Weights of a small GPT-style language model, trained from scratch on English Wikipedia: MLP 512 GELU, rotary positions.
Each number is 50 + 10 x the weight over the matrix's rms, rounded and kept within 0 to 99. Layers, rows and columns count from 0.

# layer 5 MLP down (transposed), 512x128, rms 0.0743, rows 353-407, columns 0-63
45 62 38 48 45 69 51 64 47 69 59 55 52 49 61 47 50 50 52 63 50 43 62 57 77 39 32 59 31 48 74 53 56 53 46 47 61 32 29 54 39 41 42 37 61 66 50 37 48 44 64 45 39 44 65 46 55 48 64 52 44 28 41 52
77 45 56 48 31 46 47 58 51 42 47 50 63 46 60 63 56 61 45 48 45 52 52 63 42 41 42 61 37 34 44 60 47 45 49 58 54 54 41 57 38 41 38 48 72 60 55 49 50 37 41 53 41 71 63 76 61 53 68 41 48 41 55 62
55 50 56 49 54 47 23 45 37 41 49 42 66 54 42 60 65 62 47 62 35 43 56 48 51 49 64 58 52 54 56 51 51 47 54 49 49 40 52 50 39 62 47 52 22 57 47 39 51 52 43 38 42 59 62 51 51 25 65 45 50 42 60 50
62 55 53 62 42 51 55 47 56 55 55 62 52 46 57 70 56 60 37 36 63 41 53 55 44 62 60 41 65 39 46 47 41 68 47 57 51 63 45 47 38 71 37 56 67 45 62 58 60 47 56 63 35 80 54 41 29 57 61 61 65 47 61 38
51 60 49 51 51 55 34 44 49 47 57 45 40 56 45 46 41 55 50 62 48 37 52 50 29 46 42 53 59 52 34 47 45 58 65 53 42 35 40 39 51 64 46 34 54 72 38 54 66 67 51 49 47 65 61 58 47 51 55 42 70 58 49 53
79 40 59 57 49 23 58 33 54 50 48 49 51 51 46 37 50 67 57 58 54 38 45 52 56 69 48 56 34 63 50 32 32 60 44 42 32 44 49 44 42 31 51 54 49 60 51 46 59 51 51 51 54 56 67 44 49 56 32 52 54 42 68 55
45 29 61 57 42 56 38 42 48 48 68 39 47 45 57 61 78 47 49 35 42 45 43 64 68 55 55 44 59 46 55 34 45 45 58 61 71 64 57 61 39 51 62 49 40 51 57 57 54 28 53 50 41 44 34 73 48 52 67 59 43 48 69 51
39 49 63 66 52 50 31 72 55 26 45 43 35 40 54 38 55 49 63 73 29 40 40 24 25 63 34 55 27 55 47 49 51 56 44 41 49 50 41 38 46 60 58 57 55 68 43 54 54 61 45 43 38 41 60 50 45 62 51 55 63 54 71 47
44 50 52 60 39 27 50 38 42 52 34 56 42 53 47 43 45 55 55 39 52 58 42 48 46 44 43 42 54 50 34 53 60 48 40 63 43 53 50 55 43 49 55 44 45 50 36 52 46 59 51 47 65 52 50 38 49 28 47 60 39 52 51 28
49 66 50 43 47 51 36 51 35 54 52 67 24 42 60 43 61 46 66 64 54 47 49 53 49 43 41 57 42 50 62 39 38 63 42 64 51 61 46 45 42 74 63 43 47 54 48 45 58 48 53 47 60 52 43 46 28 28 41 53 45 50 41 41
56 58 60 44 53 49 39 40 48 59 45 54 52 41 31 28 56 37 41 57 60 53 53 40 44 50 61 57 56 73 38 49 46 37 53 60 41 42 49 41 42 67 58 34 50 61 50 45 49 40 40 47 51 61 58 51 56 50 26 47 47 55 58 19
57 57 60 62 60 46 49 46 53 41 47 41 45 42 54 60 58 48 50 56 50 48 51 57 41 72 66 44 38 46 50 47 65 62 52 73 51 45 54 62 34 31 48 44 52 63 60 51 50 61 51 52 59 49 51 47 46 45 45 30 55 53 59 41
55 24 43 55 43 52 46 50 34 47 56 39 45 43 51 63 51 44 40 59 66 36 41 47 54 47 70 57 41 41 54 49 50 80 45 51 35 34 37 51 41 82 50 60 67 63 50 43 36 55 49 45 52 63 49 34 34 29 48 50 68 61 53 42
54 42 53 58 21 45 20 52 54 45 62 48 45 56 58 29 36 63 65 54 46 52 44 58 34 53 45 47 51 50 49 51 38 47 84 49 46 44 44 45 47 61 46 56 60 45 42 40 44 64 63 59 66 36 57 46 70 45 54 39 42 53 59 57
48 47 49 57 72 41 39 68 45 45 50 41 46 57 61 46 49 67 59 57 86 43 61 64 51 46 51 63 42 58 70 57 51 59 60 47 65 46 51 51 47 49 38 56 39 61 44 55 52 53 59 52 54 58 42 62 55 49 46 61 50 55 72 47
33 45 46 57 69 44 48 71 47 55 50 51 51 36 50 56 50 66 29 55 55 44 35 41 23 51 53 59 58 59 33 46 50 47 41 47 65 41 30 48 29 61 54 58 48 53 46 48 53 59 44 63 40 52 40 46 62 49 34 39 63 56 48 27
43 41 56 61 67 55 62 46 47 39 24 41 43 47 32 59 44 45 50 41 51 53 55 45 50 66 50 57 38 73 68 45 75 34 38 56 53 40 39 44 39 38 36 61 51 43 47 54 45 42 58 50 54 53 46 53 56 30 64 49 62 49 47 36
29 66 49 27 52 61 58 64 52 35 52 49 59 45 51 65 51 56 62 52 70 31 43 49 57 33 62 46 41 56 64 58 70 45 65 58 50 53 50 44 50 47 52 46 59 29 48 48 46 44 35 58 50 54 42 48 49 46 56 31 51 67 62 36
64 53 56 41 52 41 47 61 48 43 54 58 44 48 55 36 59 40 49 50 52 52 54 53 50 40 66 43 42 57 64 48 62 30 42 54 57 46 50 46 54 35 47 39 61 44 55 54 41 42 26 60 54 52 42 43 42 43 43 30 48 54 61 55
60 64 56 43 44 75 70 67 51 50 49 46 50 30 70 56 45 53 55 56 51 41 39 65 57 56 57 45 70 43 37 32 64 66 50 54 59 42 59 62 44 45 39 41 52 42 65 67 65 66 47 57 42 46 37 41 50 58 73 53 38 42 40 55
74 41 57 60 51 46 51 71 38 59 58 47 44 30 39 41 44 59 49 43 36 56 51 56 30 65 49 60 62 51 47 62 36 51 50 52 48 53 61 48 64 43 42 36 67 44 62 52 53 38 44 56 50 58 46 54 30 51 56 51 45 47 60 52
65 49 39 37 48 47 42 42 53 40 60 54 61 53 43 52 54 59 56 52 63 35 62 75 49 59 44 47 54 50 51 61 69 60 64 56 50 50 57 60 65 55 40 61 60 43 48 67 61 57 34 47 39 60 41 47 56 48 59 59 52 59 55 48
30 57 40 53 53 66 48 58 62 38 45 42 56 32 52 54 46 47 70 49 41 38 39 55 61 60 54 61 48 60 46 45 50 33 62 49 53 50 60 41 52 44 46 37 50 40 56 61 54 50 61 35 37 51 55 57 53 52 54 51 60 31 46 36
53 62 44 37 48 56 55 69 44 33 57 32 47 52 59 39 54 72 49 29 35 55 52 63 51 53 48 58 40 58 55 64 52 50 45 70 47 50 68 47 53 39 44 46 58 30 45 38 61 41 46 64 52 52 45 38 54 51 48 61 49 44 39 68
42 52 45 49 28 37 53 45 50 55 54 42 61 73 41 44 43 45 49 58 36 19 61 52 34 45 38 50 53 47 45 45 51 59 45 54 45 37 38 52 54 50 63 50 59 49 54 48 55 45 45 46 46 43 56 46 59 54 46 44 44 65 57 39
40 50 43 42 54 60 56 60 47 45 37 49 58 49 47 49 42 50 30 52 38 46 35 33 63 48 60 58 48 46 53 64 43 49 55 58 56 66 63 63 44 45 49 49 59 32 53 47 53 32 41 53 47 43 40 60 46 54 32 40 51 34 62 45
52 48 35 48 48 62 60 46 46 59 43 67 71 24 38 57 46 60 63 57 56 39 41 51 47 61 41 51 48 52 39 40 48 64 50 50 74 45 61 55 54 43 59 54 63 50 53 37 58 62 60 62 47 59 53 35 71 46 47 46 49 52 52 48
49 71 30 36 61 49 53 58 64 56 50 45 62 46 48 52 46 63 65 57 33 45 54 63 37 46 52 68 62 66 52 54 62 58 34 57 56 63 60 33 61 50 55 62 51 39 60 56 52 49 55 49 38 50 55 50 36 42 44 59 63 39 46 54
38 55 50 39 42 57 55 54 48 41 62 50 47 51 48 51 46 59 52 58 37 48 45 45 49 43 45 34 43 62 55 55 57 51 53 71 42 54 66 57 48 42 50 59 74 55 45 47 64 65 45 57 49 44 50 50 50 42 53 43 42 62 55 44
60 57 62 55 54 51 43 52 42 54 60 53 56 43 31 52 47 51 42 51 57 35 34 51 34 49 53 51 39 56 49 55 52 46 62 58 54 43 54 41 38 36 45 46 36 51 62 34 65 60 70 53 57 55 55 58 37 45 47 43 54 42 45 40
49 36 45 53 54 42 59 51 32 54 40 43 53 44 59 61 59 62 38 39 38 47 70 51 43 53 47 51 56 53 53 40 60 57 54 59 70 59 44 54 60 55 61 55 42 49 61 52 67 53 53 40 54 35 47 46 63 58 46 47 43 67 53 63
43 43 36 60 32 50 49 48 41 44 53 39 50 53 48 53 56 39 57 44 52 39 59 49 50 54 59 55 56 64 44 70 57 63 70 71 50 49 57 39 52 51 58 56 51 70 64 51 39 76 36 45 48 43 41 51 50 43 27 60 48 47 48 45
45 46 54 76 63 65 52 36 62 47 54 62 46 51 52 54 53 49 49 43 48 51 51 52 46 50 60 58 48 39 49 48 38 37 50 45 50 36 42 49 37 55 49 66 47 59 59 70 30 40 65 50 58 27 34 52 37 57 64 46 64 65 49 57
51 62 60 58 41 71 45 43 55 63 40 44 40 46 54 56 56 57 65 48 70 54 43 47 52 57 32 41 37 50 50 34 41 44 35 50 40 60 34 64 49 51 38 54 29 55 57 58 68 42 46 36 53 58 40 56 58 42 66 41 54 61 58 43
38 43 45 50 49 56 54 34 43 43 68 76 54 44 45 56 56 48 13 63 39 63 45 67 53 51 52 38 36 63 27 51 66 33 72 53 25 17 45 44 51 51 57 53 62 68 41 46 46 50 53 22 58 56 53 48 56 30 57 50 65 51 64 42
36 39 43 41 40 40 48 51 34 45 65 48 42 56 55 55 54 65 59 41 49 47 50 54 49 39 51 68 62 40 57 42 49 54 45 34 57 60 49 58 29 27 67 40 40 44 63 57 36 34 54 63 34 49 55 46 46 47 45 40 62 38 51 78
64 63 57 49 49 37 38 50 57 45 32 54 58 33 51 62 56 44 49 56 49 38 39 34 50 49 65 55 60 52 78 50 79 46 35 43 65 42 42 48 52 55 55 53 42 60 55 48 48 31 42 36 57 63 34 40 51 58 31 43 45 34 67 29
39 43 52 47 42 36 56 35 51 59 65 33 48 53 45 68 55 41 55 62 67 52 56 46 50 50 58 39 68 54 48 66 46 54 46 52 50 44 57 42 50 49 42 55 42 53 55 63 58 72 46 46 34 53 58 46 44 49 56 43 41 54 42 54
47 46 59 51 47 61 57 52 26 53 52 44 48 51 51 63 49 68 44 46 58 42 52 47 48 53 56 54 58 37 55 67 53 55 20 46 42 39 71 46 56 52 59 55 46 49 48 54 60 50 48 63 48 47 54 55 46 61 33 53 57 60 48 74
49 63 60 49 48 37 47 31 59 36 51 42 43 60 54 55 33 35 22 64 43 38 39 27 51 44 51 49 66 58 44 61 44 59 58 55 57 46 44 33 59 60 68 51 37 42 58 64 34 47 63 54 63 57 57 50 64 48 50 59 52 56 43 48
36 53 49 46 41 39 47 59 59 44 50 40 54 71 52 51 53 49 56 66 45 37 13 63 41 34 41 42 60 65 55 63 58 60 44 51 29 27 32 40 58 33 50 49 54 53 58 58 45 53 60 46 62 49 37 55 52 52 57 33 47 40 42 54
41 42 48 65 54 63 58 42 44 41 58 43 45 52 55 47 55 39 67 49 48 77 42 46 31 49 43 49 54 41 48 58 53 58 40 55 47 44 66 55 63 49 43 47 55 40 31 49 51 52 56 47 65 40 41 45 50 44 50 53 32 43 31 38
38 49 43 41 42 65 48 40 34 57 61 54 34 48 46 71 57 52 50 49 47 56 52 34 36 44 73 42 61 28 54 42 45 67 53 48 65 41 61 44 34 41 61 51 40 52 51 36 35 46 35 58 52 63 45 60 52 66 49 55 53 47 41 49
47 35 51 43 49 33 51 64 44 62 26 50 42 38 55 34 49 66 43 45 48 47 54 56 60 31 55 68 47 47 61 39 36 53 57 45 34 51 57 41 49 35 57 60 53 43 44 50 40 46 47 57 45 35 53 49 44 71 30 48 48 32 45 47
62 59 44 50 60 61 41 52 64 70 53 46 49 58 37 49 60 45 42 49 55 52 47 53 28 53 45 36 43 44 49 40 52 45 68 45 49 63 61 68 48 60 50 63 37 53 47 49 51 57 48 51 44 43 41 42 54 42 45 56 56 48 51 53
26 49 56 47 55 57 59 44 37 56 57 50 48 60 43 61 51 41 46 39 56 46 55 63 46 45 60 66 55 43 49 59 60 54 53 57 37 31 73 53 35 62 44 40 56 56 65 55 56 59 72 58 43 46 42 57 44 51 60 48 53 50 42 46
50 56 47 52 64 54 53 58 63 51 56 45 39 53 28 51 50 55 41 52 61 35 59 65 53 45 52 57 69 60 72 53 48 52 47 49 24 63 59 63 45 37 60 52 56 57 54 57 54 50 39 57 66 44 42 56 61 50 25 51 29 55 37 62
60 57 46 37 58 67 44 35 61 52 30 45 52 70 45 66 48 58 47 54 50 49 41 59 49 53 45 49 44 70 41 53 54 53 43 46 57 44 62 33 46 59 46 52 43 55 54 74 45 41 39 36 49 52 28 56 67 56 49 57 47 66 61 42
44 73 49 65 42 52 59 45 67 62 52 41 55 49 63 24 47 53 55 36 41 50 48 38 41 45 56 56 47 43 45 53 47 56 36 44 39 57 52 60 54 43 46 43 59 49 50 48 55 54 52 46 48 73 43 41 44 34 45 42 58 68 52 58
25 44 45 44 54 65 43 33 61 57 58 56 54 41 39 27 67 40 31 30 58 70 64 34 67 58 70 50 42 56 55 49 46 62 38 49 51 38 51 40 40 68 49 55 53 63 52 41 48 50 55 48 49 53 54 57 47 68 70 69 38 70 55 46
33 41 39 52 45 58 55 40 46 55 40 50 46 34 70 72 54 41 51 52 38 59 57 52 50 65 46 44 59 41 55 47 43 61 47 38 46 48 54 44 42 53 56 46 54 34 42 39 44 35 40 36 52 43 59 58 40 56 54 50 47 42 60 51
68 50 49 59 51 54 55 69 46 70 32 42 51 59 66 39 44 60 44 43 56 44 51 51 65 63 47 54 65 52 60 37 38 43 33 61 55 48 57 59 68 43 43 49 70 51 37 58 57 30 63 69 40 43 52 61 60 54 42 54 46 48 58 67
49 45 59 52 52 47 47 55 52 42 44 50 62 55 53 60 75 57 60 54 67 54 51 62 69 48 49 44 39 51 57 48 51 61 44 56 64 59 56 65 50 60 65 53 37 55 52 69 42 59 42 24 45 63 41 50 57 49 59 58 39 60 51 45
51 61 48 57 44 59 59 47 60 52 53 43 54 67 50 59 47 39 54 46 51 59 45 52 80 39 49 44 28 41 51 68 63 64 55 24 64 52 31 35 32 49 64 45 41 49 82 38 38 70 65 50 56 67 50 35 52 55 60 32 54 56 56 42
35 44 48 41 67 44 45 27 62 53 58 49 51 58 48 45 54 45 46 49 63 54 55 51 34 52 58 61 49 49 40 67 32 51 64 34 70 65 36 51 50 61 32 38 47 47 45 40 60 65 49 47 53 49 55 42 64 50 64 49 54 46 45 62
# layer 5 MLP up, 512x128, rms 0.0741, rows 354-407, columns 0-63
40 62 39 45 52 27 44 61 52 39 64 29 57 46 52 59 43 39 31 32 48 39 47 49 44 41 36 39 62 43 63 54 35 64 44 61 48 56 48 64 55 38 46 52 38 46 36 44 45 42 52 41 42 53 54 42 37 52 53 50 49 57 41 36
52 54 64 62 64 65 60 49 72 30 37 47 43 36 47 55 44 70 51 57 39 62 48 34 35 49 53 61 49 58 43 55 40 36 50 56 63 49 60 57 53 37 28 46 44 49 53 46 59 47 40 52 57 53 37 58 65 29 46 47 35 57 44 51
71 43 64 60 70 50 23 47 67 46 53 40 34 37 54 61 52 52 47 46 55 51 51 44 55 52 60 48 55 36 53 75 42 56 47 64 59 56 69 45 51 27 49 47 68 52 43 44 55 52 44 52 50 36 50 41 49 55 39 31 38 59 36 57
55 32 47 50 42 50 38 63 33 58 34 55 51 63 56 55 37 61 58 43 34 54 56 56 52 50 37 66 52 55 56 46 40 41 34 56 55 65 54 50 53 50 40 62 62 36 60 47 54 54 34 45 45 40 42 56 45 55 55 45 56 38 40 41
39 50 60 49 60 57 56 49 57 38 69 53 63 48 54 60 52 36 46 49 56 37 61 49 53 58 59 48 45 33 61 58 59 52 65 70 50 26 71 56 46 53 54 23 46 70 40 42 65 59 59 56 57 59 30 57 38 38 59 55 47 49 59 57
63 46 35 38 57 32 62 42 43 41 39 48 60 53 61 35 65 49 41 48 71 47 22 66 52 49 43 55 42 70 41 54 52 55 49 66 36 58 44 67 56 45 50 53 56 50 61 42 54 63 66 43 53 57 52 41 53 38 65 38 34 54 45 44
31 53 35 39 42 40 47 66 67 57 55 27 52 58 58 46 57 78 40 58 36 45 58 34 31 49 48 53 57 45 57 54 40 44 53 45 43 35 58 49 48 49 50 47 56 49 64 39 48 31 52 44 51 32 64 55 68 66 51 37 70 31 52 59
41 56 50 61 56 55 43 68 50 62 64 49 53 48 43 63 48 59 54 69 44 53 51 48 64 56 50 40 37 32 65 62 53 65 44 39 37 51 52 57 58 57 58 51 54 35 53 36 46 53 32 51 42 50 49 48 49 61 40 48 50 45 56 52
39 60 38 57 73 47 45 51 58 45 42 50 52 42 58 45 47 27 51 55 44 65 54 50 54 65 56 54 50 47 48 41 43 56 59 52 63 38 50 37 43 41 44 63 51 56 44 53 42 52 49 44 49 43 66 40 46 45 43 51 44 62 52 51
33 34 48 60 40 36 75 57 70 50 55 64 52 56 44 58 43 53 54 50 56 44 55 53 49 59 58 54 44 37 59 63 40 54 28 57 41 69 42 60 34 47 56 54 78 34 39 38 52 59 51 59 47 44 51 56 51 54 33 49 52 47 47 45
57 50 54 56 46 53 51 48 44 47 54 61 47 57 74 39 45 55 39 63 62 59 52 66 54 37 46 53 43 62 49 48 55 35 50 49 59 61 42 39 52 50 38 42 64 52 41 44 37 59 54 45 43 39 39 62 40 43 55 34 54 52 59 40
17 46 55 35 55 61 46 56 66 35 65 53 35 50 52 52 39 46 50 67 46 52 47 51 46 53 49 37 50 54 62 41 58 43 43 45 47 64 40 58 42 46 52 32 67 49 50 26 45 58 42 63 59 64 67 62 54 60 56 56 66 69 53 76
41 53 25 36 57 53 75 45 43 34 44 35 50 56 45 30 54 35 34 43 34 45 35 39 42 60 40 54 44 62 59 52 60 57 48 52 19 62 57 47 54 41 53 48 44 52 55 55 64 54 54 54 51 60 60 53 37 34 50 52 44 57 53 35
30 57 56 36 49 54 49 56 52 56 39 53 58 62 42 50 25 50 50 40 46 62 47 52 41 38 64 50 54 37 54 62 61 39 39 59 34 50 47 50 52 61 62 47 60 60 42 43 59 42 47 26 37 42 65 44 60 43 62 52 38 40 49 61
48 40 38 42 29 36 47 49 47 52 63 43 54 63 56 49 67 48 65 43 43 49 46 53 54 59 42 43 58 52 64 49 53 55 60 35 56 35 58 46 70 42 44 55 56 48 46 31 33 46 61 51 43 53 55 66 71 42 33 60 40 54 47 73
28 57 50 54 42 48 59 48 64 35 54 61 54 41 58 56 57 61 28 33 42 35 38 50 41 55 50 51 67 54 66 47 50 49 37 45 58 48 56 61 56 50 60 61 35 54 37 25 58 65 57 70 52 37 53 48 46 56 56 56 42 53 26 74
40 54 68 77 53 42 47 36 53 47 59 46 49 48 39 57 42 62 49 54 59 51 56 39 52 56 51 55 35 55 29 57 45 45 37 62 53 57 70 37 27 42 58 46 44 54 47 61 35 74 42 42 33 46 43 56 60 54 42 35 53 40 37 42
54 57 52 66 46 52 50 58 42 60 27 56 50 53 58 61 48 50 44 63 38 52 58 47 44 57 51 49 54 42 48 59 37 64 46 52 66 47 37 53 57 37 59 52 39 44 51 52 65 28 62 65 39 65 66 52 37 60 61 54 44 57 58 41
45 47 47 38 65 53 65 63 46 50 33 35 59 49 43 43 41 62 41 50 53 56 45 42 55 34 46 51 51 43 57 53 46 42 50 35 45 44 41 55 35 43 57 40 44 40 56 68 48 42 62 59 62 60 42 56 49 49 58 47 57 62 40 29
42 44 56 52 49 63 36 37 57 48 55 40 34 51 54 55 49 41 57 64 59 59 48 57 48 36 44 45 45 48 63 47 47 36 55 48 44 49 51 58 36 61 32 68 53 36 39 58 50 38 48 51 47 40 49 50 48 47 49 44 54 51 50 43
57 49 53 42 63 28 18 36 57 46 41 27 47 52 48 42 54 58 56 59 57 52 61 44 58 57 65 60 45 38 50 56 33 44 54 51 53 53 48 43 48 47 40 48 36 54 56 47 63 50 49 60 57 63 63 59 45 43 70 42 49 49 32 61
36 60 37 66 65 32 64 34 54 31 34 52 53 39 48 53 51 47 43 45 48 58 38 55 56 57 32 55 57 68 39 48 44 51 38 60 46 34 49 48 47 63 52 44 58 34 38 51 54 64 43 58 41 59 67 59 38 52 38 47 39 44 50 37
33 52 39 49 49 48 43 49 47 64 48 61 36 55 36 40 51 37 47 61 56 50 52 66 50 42 45 43 54 63 54 55 63 61 38 42 45 54 54 51 46 51 48 58 49 51 78 64 40 56 52 45 58 76 67 52 52 49 54 39 59 72 48 42
44 44 56 51 48 53 55 62 48 51 72 36 50 39 37 49 56 51 47 35 34 41 53 53 60 77 49 44 31 46 48 36 46 58 44 41 55 52 39 55 20 41 47 66 46 43 53 46 50 70 38 59 47 58 42 31 32 43 50 36 60 57 44 54
56 52 45 54 54 48 58 56 49 61 51 41 45 46 70 59 53 50 54 37 55 58 55 64 51 45 41 53 45 62 49 53 66 52 53 55 54 45 43 51 53 59 60 39 24 54 48 55 48 56 46 61 46 59 36 56 54 38 55 53 38 56 66 46
60 64 44 40 54 58 42 49 61 24 44 36 56 61 60 64 65 64 33 53 55 59 60 54 35 54 39 46 56 64 46 40 35 60 42 67 33 60 44 59 42 57 48 39 52 40 56 55 53 57 43 47 47 45 46 58 51 60 52 53 51 56 67 44
45 42 48 47 34 47 44 41 52 48 55 50 61 44 32 39 61 49 49 35 57 33 50 53 51 46 54 51 59 43 54 48 63 47 44 33 45 49 43 60 62 49 48 28 51 55 38 48 39 68 40 44 35 48 45 50 45 46 41 30 61 59 35 63
50 56 46 53 48 42 43 47 50 42 50 47 44 55 64 50 58 64 42 51 61 54 63 56 47 64 43 30 43 51 42 35 30 54 48 33 39 44 41 26 56 50 38 40 46 56 56 51 59 60 49 48 38 40 46 59 52 39 42 58 43 38 54 56
28 72 40 47 38 51 38 53 56 42 63 38 52 45 52 45 43 55 40 35 46 33 57 46 45 60 71 53 62 63 52 56 50 48 51 48 62 54 45 44 40 42 69 69 56 51 42 61 67 36 47 47 48 39 48 46 51 43 41 46 60 62 65 47
53 61 55 60 74 22 52 28 51 38 39 51 64 42 43 48 53 58 45 51 75 46 55 57 50 52 38 68 50 39 65 68 51 57 62 43 39 63 52 41 33 52 60 44 39 45 48 60 63 57 64 33 37 63 50 49 59 55 26 49 24 47 59 60
44 50 53 56 60 25 60 48 53 64 48 46 46 44 66 50 31 58 37 41 55 56 57 46 48 62 50 57 48 32 53 55 60 54 51 35 54 61 54 62 47 41 42 68 53 43 58 62 49 28 47 49 47 49 31 53 51 37 44 52 43 42 63 43
51 47 30 46 46 67 49 32 40 59 44 24 56 44 43 61 52 46 36 50 63 57 57 54 53 61 50 54 34 63 35 52 55 70 62 39 59 58 50 38 50 53 58 40 46 39 53 39 57 54 61 51 24 38 54 33 36 43 64 37 46 62 53 40
34 58 57 42 49 47 50 50 37 47 56 49 59 61 57 37 55 44 47 48 55 47 58 42 51 71 57 57 52 51 70 54 57 46 42 46 37 40 56 51 51 52 44 55 59 26 43 57 54 48 64 56 38 43 47 40 43 62 48 52 41 50 39 53
49 45 34 52 42 68 41 41 50 39 55 51 42 42 29 43 51 37 37 42 61 44 44 36 24 59 61 47 42 49 33 65 82 47 54 59 47 48 48 37 46 52 64 61 39 70 51 50 39 58 40 46 51 57 34 50 44 39 45 41 47 62 44 65
46 32 27 69 52 53 34 47 56 45 50 41 26 28 36 66 54 44 44 55 36 37 25 62 43 44 45 44 43 48 68 41 62 49 59 42 37 53 45 42 66 51 38 47 38 25 44 30 57 54 62 58 53 55 52 40 65 46 59 49 46 51 53 50
69 37 39 48 57 71 37 45 46 60 57 37 48 34 48 53 46 49 50 53 52 51 47 42 44 43 48 52 55 56 67 43 38 44 35 49 52 52 65 48 60 31 54 51 42 51 44 32 51 58 51 27 61 32 47 53 48 64 33 53 47 72 25 60
49 79 67 49 38 54 38 56 53 53 50 42 68 38 37 60 49 34 50 44 63 65 49 51 41 66 52 62 40 48 54 41 56 44 65 43 55 60 31 59 44 50 26 43 46 66 59 75 49 45 55 63 63 35 42 58 49 45 47 45 43 51 59 31
40 39 49 38 42 62 58 49 74 63 45 66 56 55 37 49 58 38 49 44 54 47 71 39 45 63 43 48 43 48 42 41 44 48 54 55 54 65 47 35 22 39 36 62 37 50 36 50 53 69 35 47 54 41 56 65 62 34 65 47 49 50 57 58
58 64 50 50 49 63 47 63 41 52 61 31 56 24 42 56 52 44 35 62 56 47 45 51 49 33 58 60 65 48 48 35 57 52 57 56 57 66 68 53 39 39 47 43 47 49 73 72 38 44 52 48 62 41 43 47 61 42 52 41 47 52 44 29
43 50 44 57 39 66 46 27 46 55 36 46 75 50 45 41 61 47 56 46 41 67 43 47 36 66 45 56 69 54 43 59 56 43 33 49 72 51 48 41 56 34 42 35 63 44 55 54 37 56 49 41 41 61 50 55 71 45 38 43 52 40 50 34
51 62 55 44 59 59 50 55 53 59 45 77 43 49 49 66 49 50 38 57 57 54 51 52 46 63 54 74 54 46 59 46 41 18 54 65 49 33 32 54 45 44 52 53 59 52 51 38 41 56 24 62 61 61 66 69 48 59 49 30 49 30 59 54
56 61 43 65 60 26 48 62 57 48 63 59 37 58 41 43 53 53 52 48 62 63 44 41 47 55 27 33 28 47 52 57 55 47 59 61 40 61 57 58 45 43 42 56 59 69 56 56 38 58 56 42 46 58 48 45 44 29 54 44 60 72 53 12
33 49 44 51 54 35 54 45 55 47 40 66 51 46 41 57 51 55 37 66 54 51 43 44 53 45 52 48 35 38 51 47 66 51 64 54 59 57 65 52 54 66 49 67 52 32 51 42 33 24 50 54 48 45 42 59 58 48 50 56 58 54 42 50
48 53 56 54 41 49 39 36 56 39 50 54 51 59 52 45 30 59 39 59 64 46 65 47 48 55 43 55 55 46 49 47 41 49 60 54 56 70 65 44 44 65 55 26 48 45 38 52 53 43 55 72 38 39 38 48 66 62 35 55 50 39 54 53
46 50 55 44 52 55 48 54 61 62 63 52 45 34 50 56 48 48 53 61 47 52 45 39 60 46 42 49 45 52 69 46 62 54 58 48 57 38 58 54 51 56 52 45 57 47 56 66 52 39 43 48 42 58 50 57 53 49 70 56 54 61 57 23
55 42 45 70 67 31 43 31 47 44 64 35 51 50 59 51 36 65 54 43 67 48 46 36 61 52 73 48 41 32 53 50 44 41 55 51 44 60 33 53 36 51 52 65 38 58 49 63 52 57 52 41 37 48 63 53 60 45 68 45 62 46 69 54
44 57 67 36 57 44 59 43 61 34 47 50 37 63 60 54 45 49 81 46 46 44 37 39 39 45 39 58 51 62 62 61 49 54 62 62 53 57 58 54 62 40 41 46 74 61 48 58 36 44 51 59 44 52 70 73 46 60 42 37 44 57 48 57
45 41 45 46 45 55 29 44 55 53 45 57 72 54 47 35 45 55 57 52 52 45 45 64 59 46 48 42 67 39 58 59 62 41 48 50 68 42 51 53 39 47 60 47 53 68 46 59 34 53 56 54 58 43 48 63 47 51 39 47 50 45 54 47
47 45 41 42 62 55 53 39 60 52 61 45 59 40 43 51 35 44 47 71 63 55 60 44 53 34 57 31 59 38 39 48 75 45 47 41 42 55 53 37 42 64 38 50 44 71 61 32 34 31 44 47 65 42 74 75 40 60 65 41 56 38 56 54
57 54 44 61 68 58 48 48 58 46 59 47 55 23 43 43 42 57 47 51 41 55 37 47 47 54 59 56 58 70 45 55 58 66 53 61 54 34 49 52 25 37 60 32 49 50 42 38 46 52 52 35 44 52 57 24 47 39 52 50 54 42 54 53
46 48 53 52 56 47 43 40 28 53 41 52 36 58 36 57 51 46 54 52 47 55 35 51 52 52 49 49 51 43 55 44 50 37 80 40 55 43 48 42 27 57 52 34 58 52 18 56 45 37 71 55 43 59 29 58 54 50 51 51 57 54 39 44
44 46 61 51 57 51 52 47 60 67 49 50 45 32 53 36 61 50 54 49 46 26 42 48 32 58 57 46 54 42 34 57 62 53 44 60 41 59 44 56 37 67 49 44 48 34 54 40 34 63 38 76 41 49 54 30 52 49 56 44 52 39 52 42
48 63 51 54 43 56 64 52 51 63 30 29 46 50 52 51 34 47 46 66 55 45 59 54 60 41 35 41 48 20 38 66 52 39 46 55 31 59 67 49 62 41 45 62 60 26 52 59 39 33 46 44 42 60 70 62 59 56 53 32 50 53 56 29
61 56 61 28 46 51 46 36 34 49 41 47 60 59 51 46 49 56 56 49 31 53 45 68 35 49 41 55 46 54 60 58 56 46 50 62 38 47 42 59 40 38 60 48 52 50 64 53 32 41 44 42 50 61 42 41 55 45 57 48 39 50 40 50